Weights of a small transformer language model.
Size: MLP 512 SwiGLU, 4.64M parameters.
Training: a variant of SOAP for these matrices, 105M tokens, 6421 steps.
Each number is 128 + 32 x the weight over its row's rms, rounded and kept within 0 to 255. Layers, rows and columns count from 0. The size above them is the row's rms in percent of the matrix's.

# layer 7 MLP down (transposed), 512x160, rms 0.153, rows 103-131, columns 0-79
size [ 91 100 105  97  97  98  98 101  95 105  96  93  99  96  94 100  89  97 106  99  99 101  98 101 104 114  96  99  92]
[[ 86  92 211 105 166 100 104 165 169 108 174 156 126  85  80 136 119 145 114 106 199 113 164 114 110 130 166 155 113 131 133 108 172 169 136 130 171  90 122 118 192 149 125 163 111 126 101 163 154  86 150  90  74  88 159 101 140 178  95 199 123 119 107 125 173 104 136 158 152 106 107  76 133 157 124 120 114 156 141 133]
 [107 133 121 114 135 138 141 159  96 153  93 104 109 152  91 159 104 176 165 115 116  85 117 179 161 140 105 101 137 108  91 135  70 134 144 118 104 174 186 161 128 101  93 162 126 139 110 148 104  67 180  92  89  54  72 120 188 141 127  92 136 183 119 104 138  74 191 129 153 123 162 119 145 139 187 122 121 129 181  89]
 [140 169 138 181  98 139 193 123  60 162 118 100 129 163  93 117 102  84 134 129 126 105  99 142  72 133  93 149 113 119 108 154 162 161 122 132 168 129  87  94 132 156 123 189 122  98 105 135 103  84  96 211 159 142 142  93 137 137 151 103 139 104 110 164 146 192  81 127 177 135  59 104 121 133 106 145 112 156 103 188]
 [127 105 138  99 160 130 130 165  88  82 186 146 128 146 143 137 157 147 144 117 140  96  97  92 141 106 108 133 203 155 123 125  96  79 119 163  80 142 117 112 160 110 122 158 136 116 123 120 121 135 131 102 131 147 146 153  72 136 153  38 124 188 118 120 118 159 145  35 112 118 172 151 101  76  63 177 150 124 128 104]
 [171 144 141 100  38 147 139 141 120 145 174  99 129 133  94 161 122 186  85 171 180 107 187  97 135  79  93 150 144 151 117 101 191 152 100 142 117  91 134 121 136  82 105  98 162 143 200 104 157 133 147  79 152 133 105 119 116 120  75 123 143 155 147 161  97 146 133 174 116  85  99 143  74  74 126 117 118 157  32 151]
 [113  97 143 127 136  81 181  68 109  82 123 187 141 142 121 110 131 133 150  73 118 133 164 181 127  60 176 113  98 177 133  82 154 139 123  90 213 160 114  83 122  91 165 100  83  97 109 124 182 165 146 129  87 120 108  93 102 146 134 109 147 158 136 164 118 117 161  44  64 128 122 128 138  91 122  95 149 162 114 162]
 [110 123 109 122  90 140 181  92  75 153 181  41  74 132 111 157 105  78 124 145 112 157 169 115  85 120 153  79 114  64 107 139 146 108 140 134 162 140  92 150 142 115 107 116 121 133 167 109 138  87 111 143 130  89 101 106 153 116 124 120  54 108 117  95 163 139 171 133 103 128 140 179 198  79 148 166 164 163 151 117]
 [ 97 128  75 179 105 155 147 134 143 174 123 149 116 130 153 149 110 178  65 112 164  98 115 122 127 101 157 120 149 164 177  94 120 143 112 128  90 181 153 112  83 153 140  77 116 127 135 163  82 115  84 163 146 185 159  87 150 158 156 133 145 178 145 128 145 132 101 132 117 174 125 104 151 103 106 105 170 125 114 157]
 [126 116 125 151 120 117 120  78 143 124  94 118 109 110 103 134 112  80 102  74 134 141 131 133 157 151 129  94  82 105 174 170 126 122 141 128  99 154 195 166  70  47 121 125 113 119 111 148 111  13 163 138 110 132 145 107  84 118 163 189  86 156  82 189 164 131 149 184 138 130  92  49  80 121  84 107 192 151 173 218]
 [ 58 125 129  91 124 103 172 133  66 109 154  85 139  95 144 147 149  89  87 162 136 113  75 130 153 141  97 109  77 163 122  77 175  96 148 107 119 157 160 112  94  68  99 136  75 159  96 108 137 159 137 158 110  93  98 161 103 115 240 130  89 182 132 127 113  96 159 121 116  70 152 131 140 121 183 121 151 149 120 125]
 [128 118 137 139 116 115 150 107 112 111 174 112 103 130 182  93  93  95 112 118 143  83 121  95 132 150 120 107 141 135  91 126 154 191 109 113 127 113 116 153  92 148 125 122 142 156 143 213 185 110 162 121 162 121  75 117 136 197 142 114 126 181 132 118  74  61  68 143  70 107 130 178 128 145 117 122 157  87 125 149]
 [103 178 136  82 120 167  87 142  78 122 135 154 119 117 187 118 177 142 115 154 145 166 178  96 157 190 171 108 147 169 117 135 171 120 139  85  60 160 157  97 125 116 115 102 122 208 187 134 135 116 122 117 141 153 129  92 115 142 176 150 130 124 137 105 124 176 114 152 174 156  87 147 134 167  65 179 104  91 173 168]
 [ 94 104 120 103  83 116 124 118 147 136  37 155 122 121 181  88 112  89 132 126 121  88 128 130 141 150 158 168 113 109 125 116 127 146  96  52 106 180 152 170  81 139  90 126 192 130 117 133 140 164 173 123 175 145 120  89 109 122 126 165 140 130  55  31 123 115 170 180 154  81 194 140 150 136 144 152 131 113 143 179]
 [144  98 128 133  94  71 102 148 160 135 111 148 129 150 139  70 159 140  65 193 142 102  60 101  87  96 148 127 104 154  80  14 166 154 108 110  56  96 114 179  83 104  90 123 145 158 157  93 175 146 113 132 142  60 129  81 150 145  86 115 120 151 161  72 122 131 136 122 154  67 174 134 106 131 187 139 112 128 103 117]
 [161 176 112 114 151 138 159 136 140 152 203  72 114 128 179 135 179 127 158 121  69 178  97 111 106 121  69 131 101 130 132 136 163  87 126  78 144 102 116 123 119 105 119  83 128 164 143  72  69 132 110  65 123 139 112 132 120 123 119  98 147  99  89 180  78 134 146 148 152 125 107 119  90  87 122 165 178  92 130 135]
 [149 141 119 113 186 136 103 150 119 175 143 148 170 107 135  95 123  43 120 108 118  52 137 142 122 160 140 110 163 160 166 118 121 147 143 101 141 199  81 114 162 142  68 184 109 131 120 132 105 150 196 213 197 122 101 116 118 113 139 135  44 179 129 140 131 163 104 135  91 126 140 145  43 109 114 140 165 121 109 136]
 [ 57 132 152  95 136 148 164 111 126  73 100 168 168 106 118 178 129 109 163 157 128  96 130 130 196 163 158  86 136 135 105 147 116 102 141 129 166 149  92 146  88 154 117 151  99 112 139 101 155 138 111 146  98 110 151 138 165 129 127 138 125 127 118 193  96 130  85 123 100 129 116 125  89 118  87 146 163  82 121 164]
 [ 92 110  93 148 132 100 117  99 146  99 109 114 114 105  88 161 126 126 114 151 135 118 138 133 110  89 130 138 132  80 160 114 126  84 108  71 134 114 114 159 147 106 164 138 116  72 141 130 115 112 151 159  95 104 115 128 120  73  99 135 157 100 190 144 105 170  95  96 139 172 157  84 123 158 115  79 118 107 134 145]
 [128 189  76  99 126 110  77 151 124 146 184 161  58 195 172 156  98 178  84 125 115 100 139 150 144 140 151 176 144 141  80 123 126 150 158  78  95 108 140  82 118  80 133 165 144 171  94  66  33  92 110 131 133 136 147  59  71 178 167  98 100 103  99 172 155 156 134 133 199 136  92 118 153 121 143 183 105 111 141  90]
 [ 64 109 139 116  83 112 148 152 136  88  95  79 122 100 140 135 159 132 169 150 136 143 163 165 157 146 143 138 153 100 112 126 148 100  88 156 186 108 170 110 121  72 101 180 147 159 106  98 151  83 141 156 156  89 115 134  97  91  69  72 114 133 101 120 173 207 105 135 149 113  39 134  93 160 120 140 159 109 107 107]
 [138  40  80 139 115 157 104 146 112  76  89 160 113 130 108 138 133  97 140 129 135 114 128  88 151 113 153 157 150 130 150 113 157 162 113  68 133 129 138 122 140 132 127 144 143 172  51  84  87 195  62  89 123 148 191 151 111 137 155 157 149 149 122 124 103 119  86 129 113  77 129 119 103 131 113 132 147 136  76 102]
 [146 132 164  95  80  83 137 171 123  55 133 139 140 105 146 104 159 122 180 100  86 141 152  96  84 130 119 113 154 144 167 126 181  88  77 164 139  72  94 125 102 104  95 102 121  98 132 118 124 140 123 104  96 145 101 148  83 115 102  72 121 102 116 119 142  99 131  99  75 158 116  91 128  63 102 140  94 149 132 210]
 [124  95 123 109 136 100 169 177  82 175 114  97  90  97 117  99 162 104 142  96 160 128 119  91 126  92  88 172 186 157 143 129 116 134 133  97 167 164 165 137 131 138 181 119 138 105 166 158 155 170 147 107 104 113  74 164 138  88 139 126 147 191  78 111 168 179 104  99 121 174  74  82  89 147 122 137 111 127 130 123]
 [148 119  79 169 159 103 112  62  75 141 146 138 122 106 111 118 149  85 166 102 131 102  86  99 108 138 137 148 109 114 157 138 138 147 148  92 109  75 133 169 139  69 164 143 122 128 166 154  43 108 117  82 174 168 138 150 133  82 149 151 102  90 115  98 134 174 144 173 181 177 184 105  69  85 117 116 141 142  92 124]
 [103 114 152 128 140 154 136 139 103 154 143 114 104 149 129 146 141  76 168 138 131 120 163 177 185 173 132  60  81 144 146 105 111 146 152 140  59 144 154 132 151  91  99 164 141 179  62  61  69 161 143 140 128 138 148 147 153 114 120  76 179  88 179 161 161 168 124 108  68 133 120 140 118 145  91 136 203  98 120 124]
 [150 158 177  94 101 191 150 172 115 118 109 120  90 107 122  86 117 136 142 127 130  87  75 103 132 149 113 119  36 176 137 126 115 140 132 126 145 123  93 136 133 118 115 128 136  72 172 177 149 162 134 113 121  99 144 125  90 142 140  63 130 128  83 191 114 184 116 107 127 133 114 149  69 115 126 132 105 110  83 117]
 [136 139 134 184 120  75 127 172 116 149 149 126 161 101 144 184  92 152 110  90  55 177 122 107 149 156 163 181 121  75 139 116  91 112  98 142  88  98 111  77 153 177 153 133 118  82 106  88  36 149 139 116  89 136  91  78 106  81  93  87 140 154 218 153 146  93 133 139 136 113 133 155 136  91 150 132 123 154  65  97]
 [ 88  81 130 161 106 145 157 154 154 120 160 130 189 135 129 191  47 124 147  83 110 154 154 140 145 126 140 100 101 148  95  98  96 110  85 131 110 106  95 138 205 176 138  26 126 115 145 197  68 100 123 136  92 138  82 141 167 140 103  94 133 156 138 110 118 147 158 166 130 128 195  88 134 111 137  92  77 164 126 193]
 [123 177 168  98 136  87 146 144 120 104 150 115  91  86 135 118 113 152 134 146  61 190 125 142 180 177 155 148  83 118 146 161 164 131 139 129 105  48  72  92  98 145 125 131 132 179 178 129 121 165 122 137  83 152 161  98 160 121 125 142 130 114 112 147 101 134 136  76 160  75 137 116 136 119 153 150 125 104 103  96]]
# layer 7 MLP gate, 512x160, rms 0.168, rows 104-131, columns 0-79
size [ 97 106 101  93  97  98 106  98  98  92  95 101 105  94 101  99  99 110  98 100 101  98 106 104 112  91  96  95]
[[118 121 153 179 169 108 111 115 174 112 118 130 152 121 100  94 111 153 157 159 121 146 163  79  85 108 105 157 135 184 150  60 153 139 153 147 147 106 123  80 132 119 151 107 142 157 120 139 133 123 169 151 105 112 138  83 129 153 154 167 153 127  99  86 107 136  83 108 135  99 140 180 199 117 127 121 125  92  67 110]
 [141  97 124  87 138 125 143 125 125 179 184 158  80 141 124 164 116 185 102  93 126 113 128 157 120 135 128 122 135 146 109 122 141 100 172 166 173 187 146 137 183 150 123 110 141 113 141 108 142 112 119 111  93 204  54 100  90 146 125  79 128 174 122  82 147 181 130  63 173 123 138 113 122  81 189 166 162  93  83 162]
 [131 139 167 131 128  99  98 179 123 137 135 107 120 113  98 108 125 160 115 131  55 133 151 147 135 127 126  97 143  88 156 152 174 126 132  90 176 117 158 229 166 143 110 129 182 131 138  82  92 177 122 125 141 129  87 182 167 111  93 138  75 103 128 124 121 161 158 127  87 134 129 187 135 134 147  81 103 153 138 120]
 [164 132  79 138 131  75 127 131 119 114 109 100 129  72 116 108 124 173 190 181 154 110 109  98 183 141  98 135 166 145 157 115 111 113 151 157 106 123 121 175 153  72 130  96 156  95 123 161  87  97 159  52 130  68  97 190 132 113 132 163 135  94 192 173 121 157 178 125 133 112 114 134 191 109 185 106 120 158  95 149]
 [138 165 189 162  85  92 162 134 135  69 176 104 131 117 108 120 150 143 108  96 151 140 161 159 130 125 186 140 171 149 121 119 119  85 103 105 178 146 125  61 157 165 165 114  80 100 140 126 137  99 184 136 124  75 108 152 149 140 138 147 107  84 144 138 105 179 159  96 126 109 143 173 184 135 188 154 152 142  94  90]
 [213 156 105 116 139 161 189 128 147 165 122 139 164 122 173  95 122 127  75 133 157  74 146 126 130 181 113 154 115 161 149 151 161 111  90 134 112 199 106 150 163 114 129 101 171 114 173 112 182 103 170  96  77  96 107 143 144 116 112 153  43 131 144 115  87 180 147 106 152  68 156 150 115 107 132 137 176  91 167  96]
 [120 214 154 123 151 169  92 114 114  89 148 128 146 164 147 144 135  94 184 143 177 183 140  75 121 180 132 137 196 106 129 168  56 134 106 140  78 157 134 156  42 145  83 146 187 171 117 187 133 141  82  93 168 128 116  89 127 131  78 111 101  88 111 152 229 101 137 150 153 174 115 111  87  95  96 121 167 156 121 149]
 [117 144  70 119  93  86  74 116 134 125 148 139 163 162 162 162 121  87 134 164 131 175 180 113 119 164 113  69 159 117 114 159 147 124 147 158  90 163  97 144 109 119 123 116 152  87  96 109  94  97 137 152  88 183 127 169 157 129 134 152 154 114 104 162  92 130 121  79 115 110 172 120 144  96 166 157 174 180 141 137]
 [ 52 173 112 133 122 113 165 136 155  94 100 100 213 131 176 110 139 130 142 162 171 149  89 105 161 139 119 120 114 121 101 207 176 115 146 171  88 135 116 115  77 120 126 129  59 108 104 124 143  73 166 123 119  75  82 159 164  97  98 129 175 119 180 145 126 195 131 114  81 158 159 117  79 130 147 147 179 163 112 122]
 [157 140 129 147 116 141 114 142 145  67 121 157 195 171 116 157 138  69 172 141 147 190  99  48 174 190 169 128 167 153 191 108 127 147 100 158 138  72 122 132 192 147 172 117 101  79 119 128 147 106 192  96 126 186 133 145 159 135 152 112 108 113 164  79  92 162 112 107 157  92 128 161 175  73 152 161 125 172 137 126]
 [117 151 137 126 106 196  84 135 150 142 115  96 102  64 207 162 160 132  73 148 132 128 145  60 140 155 173 166 163 147 195 139 157 101  97 169  99 149 126 133 157  83 126 138 187 187  97 133 107  78 148 125 143 120  65 135 127  67 145  99 173  57 110 108 155  89  36 187 159 164 101 100 135 147 108 121 112 133 137 113]
 [107 166 156 123 138 141 200 133 122 127 129 127 113 159  82 181 186 115 103 161 118 158 119 147 157 129  83 175 134  83  98 103 135 161  97 103 122  99 170 161  80 137  79 124 166 159 114  99  89  75 121  88 152 173  80 155  77 116 174 149  86 113 132 132 110 175  99  92 128 147 134 105 148 155  94 142 151  97  84 195]
 [ 84 114 151 155 132 164 165 129 109 132 152  92 167 119  70 150  63 170 132  97 140  92 144  90 143 113 145 182 143 134 148 152 114  84 139  70 160 106  78  57 154 151 106 135 148 176  80 145 140 105 166 147 145  75 175 110 152 110  80 132 155 172 161 142  93 162  95 103 109 151 124 170 199 139 134 111 163 127  92 125]
 [125 110 123 138 120 127  87  96 116  82  89  92 132 130 136 116 133 124 150  79 159  58 153  97 103  87 124 129 131 126 121 141 136 153 156 171 133  89 112 133  82 145 201 144 161 138 218  85 134 148 114 139  59 128 132  71 109 144 144 127  93 151 116 180 100 144 111 173  84 112 146  57 169 160 161 112 105 195 188 109]
 [142 100 131 170 117 122 153  52 147 129 140 137 180 142 140 108 194 109  80 138 143  82 142  84 136 175 143  97  96 113 164 157 104  98  99 147 114 163 111 167  80 127 121 148  73 125 161 157  80 141 111 143 120 172  77  67 120 110  59 133 120 164  86 120  92 130 104 122  89 100 116 180  86 130 137 208  96 127 121  64]
 [ 95 116 102  88  73  83 105 164 119 118 131 160 132 133  80 113 122 113 118 160 136 146 174 100 155 125  88  77 149 133 137 198 142  84 143 107  76 136 110 140  98 160  95 116 100 127 151 131  59 112 116  82  94 110 146 102  94 134  93  87 180 117  81  75  99 203  67  83 124 181  97 151 113 100 140  67 115 119  97  90]
 [125 115 136  99 105  84 115 128 105  75 168 146 155 146  84 178 153 140 103 117 134 175 147 106 120 141  84  98  91 159 121  74 131 123 104 150 134 126 197 143 108 118 137 103 181 121  96 162 178 121 130 107 145 169 174 156  67  87 144 120  86  86 159 151 149 122 145 149 117 101  97 127 119  56 124 118  96 131 127 143]
 [117 149 102 140 117 186 179 144 167 139 136  80 128 167 161 149 123 103 143 156  95 140 123 137 129 133 159  77 125 144 163 113 112 128 110 114 186 100 127 116 176  55 192 107 130  94  78  88 125 133 133 102 118 132 128 141 123 160 168 132 131  80 116 145 149 108  91 108 143 104 103 177 181 105 124  93 155  37 109 130]
 [114 119  82 108 122  95 133 107 132  95 150  86 184 112  97  96 108 124 136  99 150 127 123  76 166  88 108 120 134 179  97  83 131 132 205 173 153  91 100 108  96 173 108  89  91 154 162 108 104  89 143 153  82 149 117 146 151 159 148 150  93 174 124 135 151 120 150 139 128  96 136 155 183 100 100 149 119 130 108 144]
 [150 139 157 163 184 111 129 101 205 100 104 194 115 122 137 151  95  57 132 102  59 148  88 120 138 123  87 119  72 138 134  64 135  83 167 143 191 111 140 191 165 158 133 116 125  97 137 114 135  94 123 167  70 109 109 130 131 158  83 134  91  92 104 162 170 142 133 136  91  96 143 158 142 116  42 147 153 151 102 135]
 [190 141  92  81 107  74  43 151  98 136 128  82  90 137 104  97 141 189 160 157 117  85 132 179 111 128 156 164 108 122 116 114  81 128 111 117 107 152 156 126 124  81 139 134 143  82 162  98  55 129 144  94 137 134  92  95 132  73  94 144 157 132 102 113 147  91 150 142 162 167 125 100 116 135 114 114 100 150 189 191]
 [150 142  94 130 107  90 179 155 159 106 161 132 152  91 134  66 126 140  97  89 152 141  96 105 164 105 108  95  88 163 155 112 125  54 136 122 153 130 104 113  92 134 104 103 141 147 131  91 104 172  73 124  93 133 139 134  98  99 120 138 148 184 144 122 109 119 164 123 139 135 132 195 165 172  99 141  39 130  77 172]
 [114 154 153 157 100  95 131 125 128  87 179  73 136  84  57 172  84 147 138 120  73 102 161 101 106 142  88 129 159 163 102  98 124  47 129 145  42 185 188 151 149 151 142  95  72 113 158 192 129 100  94 130 132  76 122 142 103 173 100 162 134 117 146 134 178 143 165 109 180 135 160 159 100 100 135 127 147 135 145 104]
 [106 124  97 152  76  62 189 159 120 172 147  96 128 158  78 141 102 187 122 128 116  58  95 129 138 163 149 128 135 171 165 106 170 109 126 145 137 139  67 106 104 134 154  81 102 148 116  77 133  68 152 193 102 128 190 123  94 114  80 110 107 171 171 149  73 183  90 144 139  93 128 152 129 148 105 130 111 115 153 147]
 [127 135 132  86 155 109 160 119 120  98 103  81 108 136 123 121 109 132 125 100 152 120  36 132 144 145 165 176 104 114 146  62 123 155 106  87 160 144 117 135 124 105 124 175 154 125 134 211 190 117 187 126 145 122 165 122  43 138 170 122 155 105  82 117 129 145 148 144 121 188 137 105  94 155  90 157  81 120  88 153]
 [101 116 113 137  95 112 137  61 126 145 101 136 156 139 167 144 153  98  83  79 107  80 137 137 108 123  96 145 169 123  81 171 178 113 160 116 146 116  96 148 162 174 120  94 150 140 144 135 170  56 127 173 116 148  65 169 139 210 170 142 115 117 112 150 133  78 103 186 103  98  94 131 139 139 197 153 112 103  79  70]
 [148  90 145  89 123 127 167  55 178 190 143 114  99 107 120 145  38 167 101 170 101  95 165 130  93 193 157 156 100 107 108 131 141  91 112 111 119 116 130 137 120 185  83 139 159 170 128 143  82 162 145 182 129 144 145  87 126 173 144  85 131 186 160 133 152 100 137 117 178 115  87 145 129 103 120 137 125 137  78  90]
 [121 162 109 135 123 166 111 130  90 133 155 157  87 105 137 112  93  94 101 146 122 118 120 100 139 144 125 185  67  95 134 172 159 168  52 135 144  92  72 125 171 154  85 140 144 160 153 134 149 103 133 149 159 121 183 144 135 137 111 164 147  95 117 161  97 110  89 131 114  54 133 103 141  99 158 180 108 173  68 110]]
# layer 7 MLP up, 512x160, rms 0.166, rows 104-131, columns 0-79
size [ 97 103 103  91 101 102  96  99 101  94  91  96  97  93 104  97  97 108 101  97 101  97 107 107 108  92  96  93]
[[120  70 145 144 130  80 114 136  88  98 151 135 120 110 141 128 165 124 159 124 117  93 129 149 112 129  97  94 115 129 155 141  85 181 112 152 117  83 136 136 115 115 108 154  76 122 149 118 129 159 191  71 107  71 103 134  98 147  33  81  88 127 137  84 163 188  98 121 108 148  99 118  78 188  76  99 159 153 138 156]
 [162 128 149 136  87 178  69 105 118  78 114 163 106 163 160 145  96 130 145  48 123 138  85 137 113 166 193 108 139  75 109  94  89 163 151 114 153 130 145 174 144 106 149 138 151 149 173 142 119 143 104 145  74  85 123 145  91 119 122  95 125 126 170 116 109 110 158 142 118  99  99  72 102 165 154 136  84 153 101 149]
 [135  71 164 118 134 165  91 136 135  91 100 121 121 149  97 165 109  61 190 111 206 139 121 149 118 126 167 124 141 115 101 146 105  86 116 158  80 105 126 114  77  94  54 116  82 127 110 130 122  80 136 137 127 159 176  82 114 135 140 144 122 150 120 150 131 114  95 104 169  90 150  92 101 150  75 149 140 165 150 143]
 [105 123 110 173 153 162  72 138 127 156 144 108 149 191  39 147 118 125  13  94 175 179 146 142 142 111 151 133  70  86  86 134 137 102  89 141 144 169 128  76  87 147 140 107 117 149 142 114 160 197 134 159 133 154 111 109 112  89 102  73 176 208 127 109 117 130  79 116 152 132 162 112 110 155  77 119 146 114  96  75]
 [114 188 161 130  85  73 137  99 138  66 191  84 131 164 128  81 172 138 111  97 178 143 132 176 150 108 108 115 157 139 148 108  91  87  81 137 100 144  86 100 160 133 118 106 127 146 133 103 149 144 164  67 176  94  87 202 132 124 144 170  66 124 143 110 146 159 172  76 147 126 130 124 156 114 170  99  93 125 125 191]
 [ 60 119 153 203 208 113  75 117  83 103 168 132 146 162 140 141  85  69 178  93 178  94 117 147 153 134 101  94 155 108 108  47  98 112 165 158 116 114 122 141  85 144 149 143 146 135 173  95 119 119 147 152 162 129 119  95 176 153 114 111 231 136 140 116 139 111 131 120 102 107 110 123 106 154 145 144 139 175 133 112]
 [129 159 137  86 140 134  64 117 163 107 176 137 107 105 151 134  95 153 151 129 154 116 198 152 118 155 134 118 149 102 131 204  80 161  94 113 177 138 100 112 129 204 111 132 168 170 101  63 174 166 149  84 115 137 135  97 111  66 114 166 135 137 108 152 149  87 183  80 201  93 124 114 108 132 107  76 119 161 132 116]
 [125 153  82 193 132  75  89 113 169 120 134 182 174 142 165 111 141  69 134 142  83 130 162 102 112 123  55  79 176 110  86 134  78 135 141 167  71 213  99  88  98  98 143 139 148 113  83 176 136 111 137 106  48 148  95 130 147 117 109 150 118 100 108 106 146 161 160 102 134  82 171  78 119 127 178 146 135 129  96 156]
 [147 118  88  84  51 116  70  64 122 161 126 114 143  96 106 168 141  73 118 110 100 103 142  84 140  96 152 118 122 126 145 168 161 144 114 134 110 132 151  84 103  84 176 128 169  84 113 177 125 109 191 154 149 122  83 153 130 110 129 102 121 113 158 149 173 155 117 127 166 121 107  75 116  94 105 102 152 143 199  93]
 [161 140 126 108 176 184 115 135 147 105 156 157 149 145  91 145  99 101 161 138 222 125  94 100 167 182 120 120 116 148 175 147 141 183 133 150 157 110 131  79 154 178 171 124 111 128 111  89 108 124 201 119  95 150 138 134 139 161 139 112  50 149 142 105 110 146 126  94 105 103 125 139 175 135 162 123 121 152 114  99]
 [ 87 153 172 145 141 113 114 104 113 115 121 118 101 145 111 126 109 172 188 163 116 140 139 192 139 156 140 167 141 114 118 106  61 110 112  63 176 128  70 148 106 120  85 160  97 116 121 120 107 125  93 162 100 143  99 107 132 150 151 203 134 138 128 128 121 147 180 127 117  67  88 202 131 102 163 144 148  59  94 154]
 [101 131 113 122  84 117 113 143 121 114 142 127  77 132 108  85 148  93  87 114 125 147 118 139 135 145 134 109 167 183 190 103  96 179  75 144 136  87 123 114 168 129 107 165  92  98 141 114 143 137 113 117  96 141 121  94 212  92 182 180 143 178  98  92 165  55 115  79 141 168 132 127 196 137 159 140 103 143 139 191]
 [119 100 126  91 130 149  61 134 145 189 142 169 116 132 163  63 146 108 109 165 143 105  78 191 121 113 133  52  98  94 119 132 116 150 150 148  65 127 155 189 163  68 121 132 135 107 151 126 122 174 114  88 121 130 140 113 164  90 175 128 145 103  90  98 154 118 106 139 135  99 149 141  78 165 139  91 113 140 185 125]
 [107 139 115 165  85 119 194 132 174 179 117 163 164 122 151 134 111 102  98 106  62 213 109 118 165 151 144  84 131 138 120 123 114 102 133  94 126 135 178 125 129 100  99 107  86 175  59 144 129 107 168 119 159 166 155 170 113 118 163  89 141 150 154 114  87 137 116 108 149 118 107  92  83 162 122 181  66 121 120 113]
 [139 103 137 143 123 163 166  79 136  97 112 164  96 144 179  83 122 125 109 196 130 126 145 109 107 173 143 120 123  13  66 133  97  65  85 107 160 166 108  85 129 154 134  90 118 131  86 127  93 102 117  78 176 165 154  69 157 103  76 171 107  94 120 148 161 148 181  89  97 101  84 131 150 124 161 165 117 117 112 185]
 [ 91 161 103  48  74  99 115 191 124  94 156 126 133 182  94 140 117  70 129 143 185 155 160  99 161 116 132  27 116 150 154 156 128  59 122  99  92  97  88 154 120 168  82 118 105 120 149 120 107 146 114 114 116 132 128 107 102 147 140  92 198 132 115  80  98 151 105 113 128 179  61 146  90 108 152 105 123 153 139  48]
 [110 109  99 179  80 141  70 150  90 174 128  60 160 137 119  58 129  84 145 132  80 118 118 133 187 129 127 112 115 142 120  89 171 156 141 145 140  74 110 141  99  92 155 158 121 132 182  89  46 146 112 126  87 133 110 103 154 143 129 120  88 102 147 156 153 124  85  90 103 135 141 160 134 104 130 141 190  79 148 123]
 [127  88 141 103 130 112  96  97  83 120 151 191  75 135 173 106 121 149 155  93 178 101 151 132 158 113 113 162 126 134 125 103 110 131 120 108  96 105  82  76  96 156 149 159 139 136 179 169 106 158  68 166  64 125 142 153  94 125 141 122 127 153 112 155 117 133 172 137  91 143 125  80  85 123 164 114 118 162 129 159]
 [136 122 123  98 155 160  70 137 127  99  64 136  86 143 184  72 133 128 148  52 141 129 149 119 118 136 131 142 107 139 121  99 127 127  85  84 152 112 180 150 150  55 122 183 165 158 118 112 106 189 132  96 166 125 113 131 126  68 135 153 184  98 136 120 145 149 111 124 123 140  96 104 118 101 132 123 102 114 120 115]
 [143  70 100 134 143 148 118 127  88 123  90  59 117 123  90 121 120 149 139 169 192  70 179 112 150 114 138 191  99  83 126 134 182 109 134 138 128 150  73 122 153 111  96 155 109 161 163 108 149 171 100 104 168 130 153 121 130 134 108 128 158 166 183 116  90 115  73  93 176 102  83  85 171 171 161 143 132 171 110 160]
 [110  98 121 157 122 115 122 123 103  98 126 167 174 150 157 121 146  92 117 131 137 133 141  79 146 120 111 103 134 147 150 164 196 127 159 136 147 121 137  96 209 168  86 113 120 135 152 130 118 151 106 138 111 117 143 157 131 136 161 169 118 143 115 127 114 150 122  88 102 112 127 143 108  52 102 117 184  27  83  84]
 [166 172 108 137 147  96 126 121 159 114 140 138 112 125 146  99  85 124 116  70 176 131 128 113 101 126  89 119 138 118 134 126 143 107 100  99 133 113  95 179 179 117 138  67 148 157 100  72 156  97 141  77 138 108 125 163 117  82 155 140 120 169 148 127 142 122 181 141 178 117 126 152 140  68  68 145  95 125 127 158]
 [116 142  55 150  98 187 134 131 127 138 114 160 138 206  85 102 144 161 145 162 145  97  47 123 110  96 198 166 166  95 142 121 108 129 131 120 198 134 177  83 103 122  68 144 134 139 126 132  99 129 105 105 180 194 109 176 113  98 152 106 147 126 147 104 150 138  82 123  99 171 134 141 184 166 175 163 102  97 154  91]
 [ 71 121 133 124 141 143 151 184 238 104 126 151  93 120 164 113 101  99  76 184 153 152 151  80 157 141 139  89 157 154 163  78  91 134 104 110 125 156 124 145  96  68 147 136 124 152 117 134 137 118 127  68 124 141 110 187 154 120 148 116 125 144 165  76 128 171  87  83  80 180 103 155 125 140 155 146 142 120 179  82]
 [114  91 103  81 118 119  65 109 129 160 162 160 129 126 114  92  93 158 155  93 143 182 154 120 154 140 203 102 118 148 126  98 124 115 151 168 182 116 147  93 110 112 141  94 112  65 142  99 129 115 135 169  99 111 137 132 114 217 148  91 130 162  93 187 125 165 157  68 144 196 162  98 144 197 154  90  87 113 123 105]
 [148 108 106 118  96 129 125 143 102  77 186  98  95 125 120 103 107 158 167 165  88 116  59 115 158 186 183 130 141 131 124 110  62 138  76 129 101 110 141 116  86 104 146 190  70 113 119 142  97 179 134  97 127  82 170 108 133  51  98 121 111 108 139 162 119 134 117 118 119 136 185  76 141  58 109 158 135 112 141 146]
 [141 123  99 145 137  94 101 175 152  26 180 140 181 137 146 139 183 102 181  59 101 154 117 147 135  54  96 102 174 149  91 137 135 178 135 123 146 138 101 118 175  97 173  94  91  97 117 135 140  81  87 104  67 129 119 175 144 109  92 189 135  99 113 117 115 114 141 156 108 120 186 116 155 144  99 132 113 134 149 161]
 [132 148 108 134 102  95 156 169 178 123 123 110 163  48 141  96 131 177 135 149 116 138 149 146 111 110 104  63 162 129  64  91 113 117 202 128 122 134 138 150  90  88 126 114  88 156 112 184 173 173 151 157  88 179 122 140 108 142 145  88 141 135 119 135 176 169 112 117 157 167 131 107  83 124 103 173 105 134 160  76]]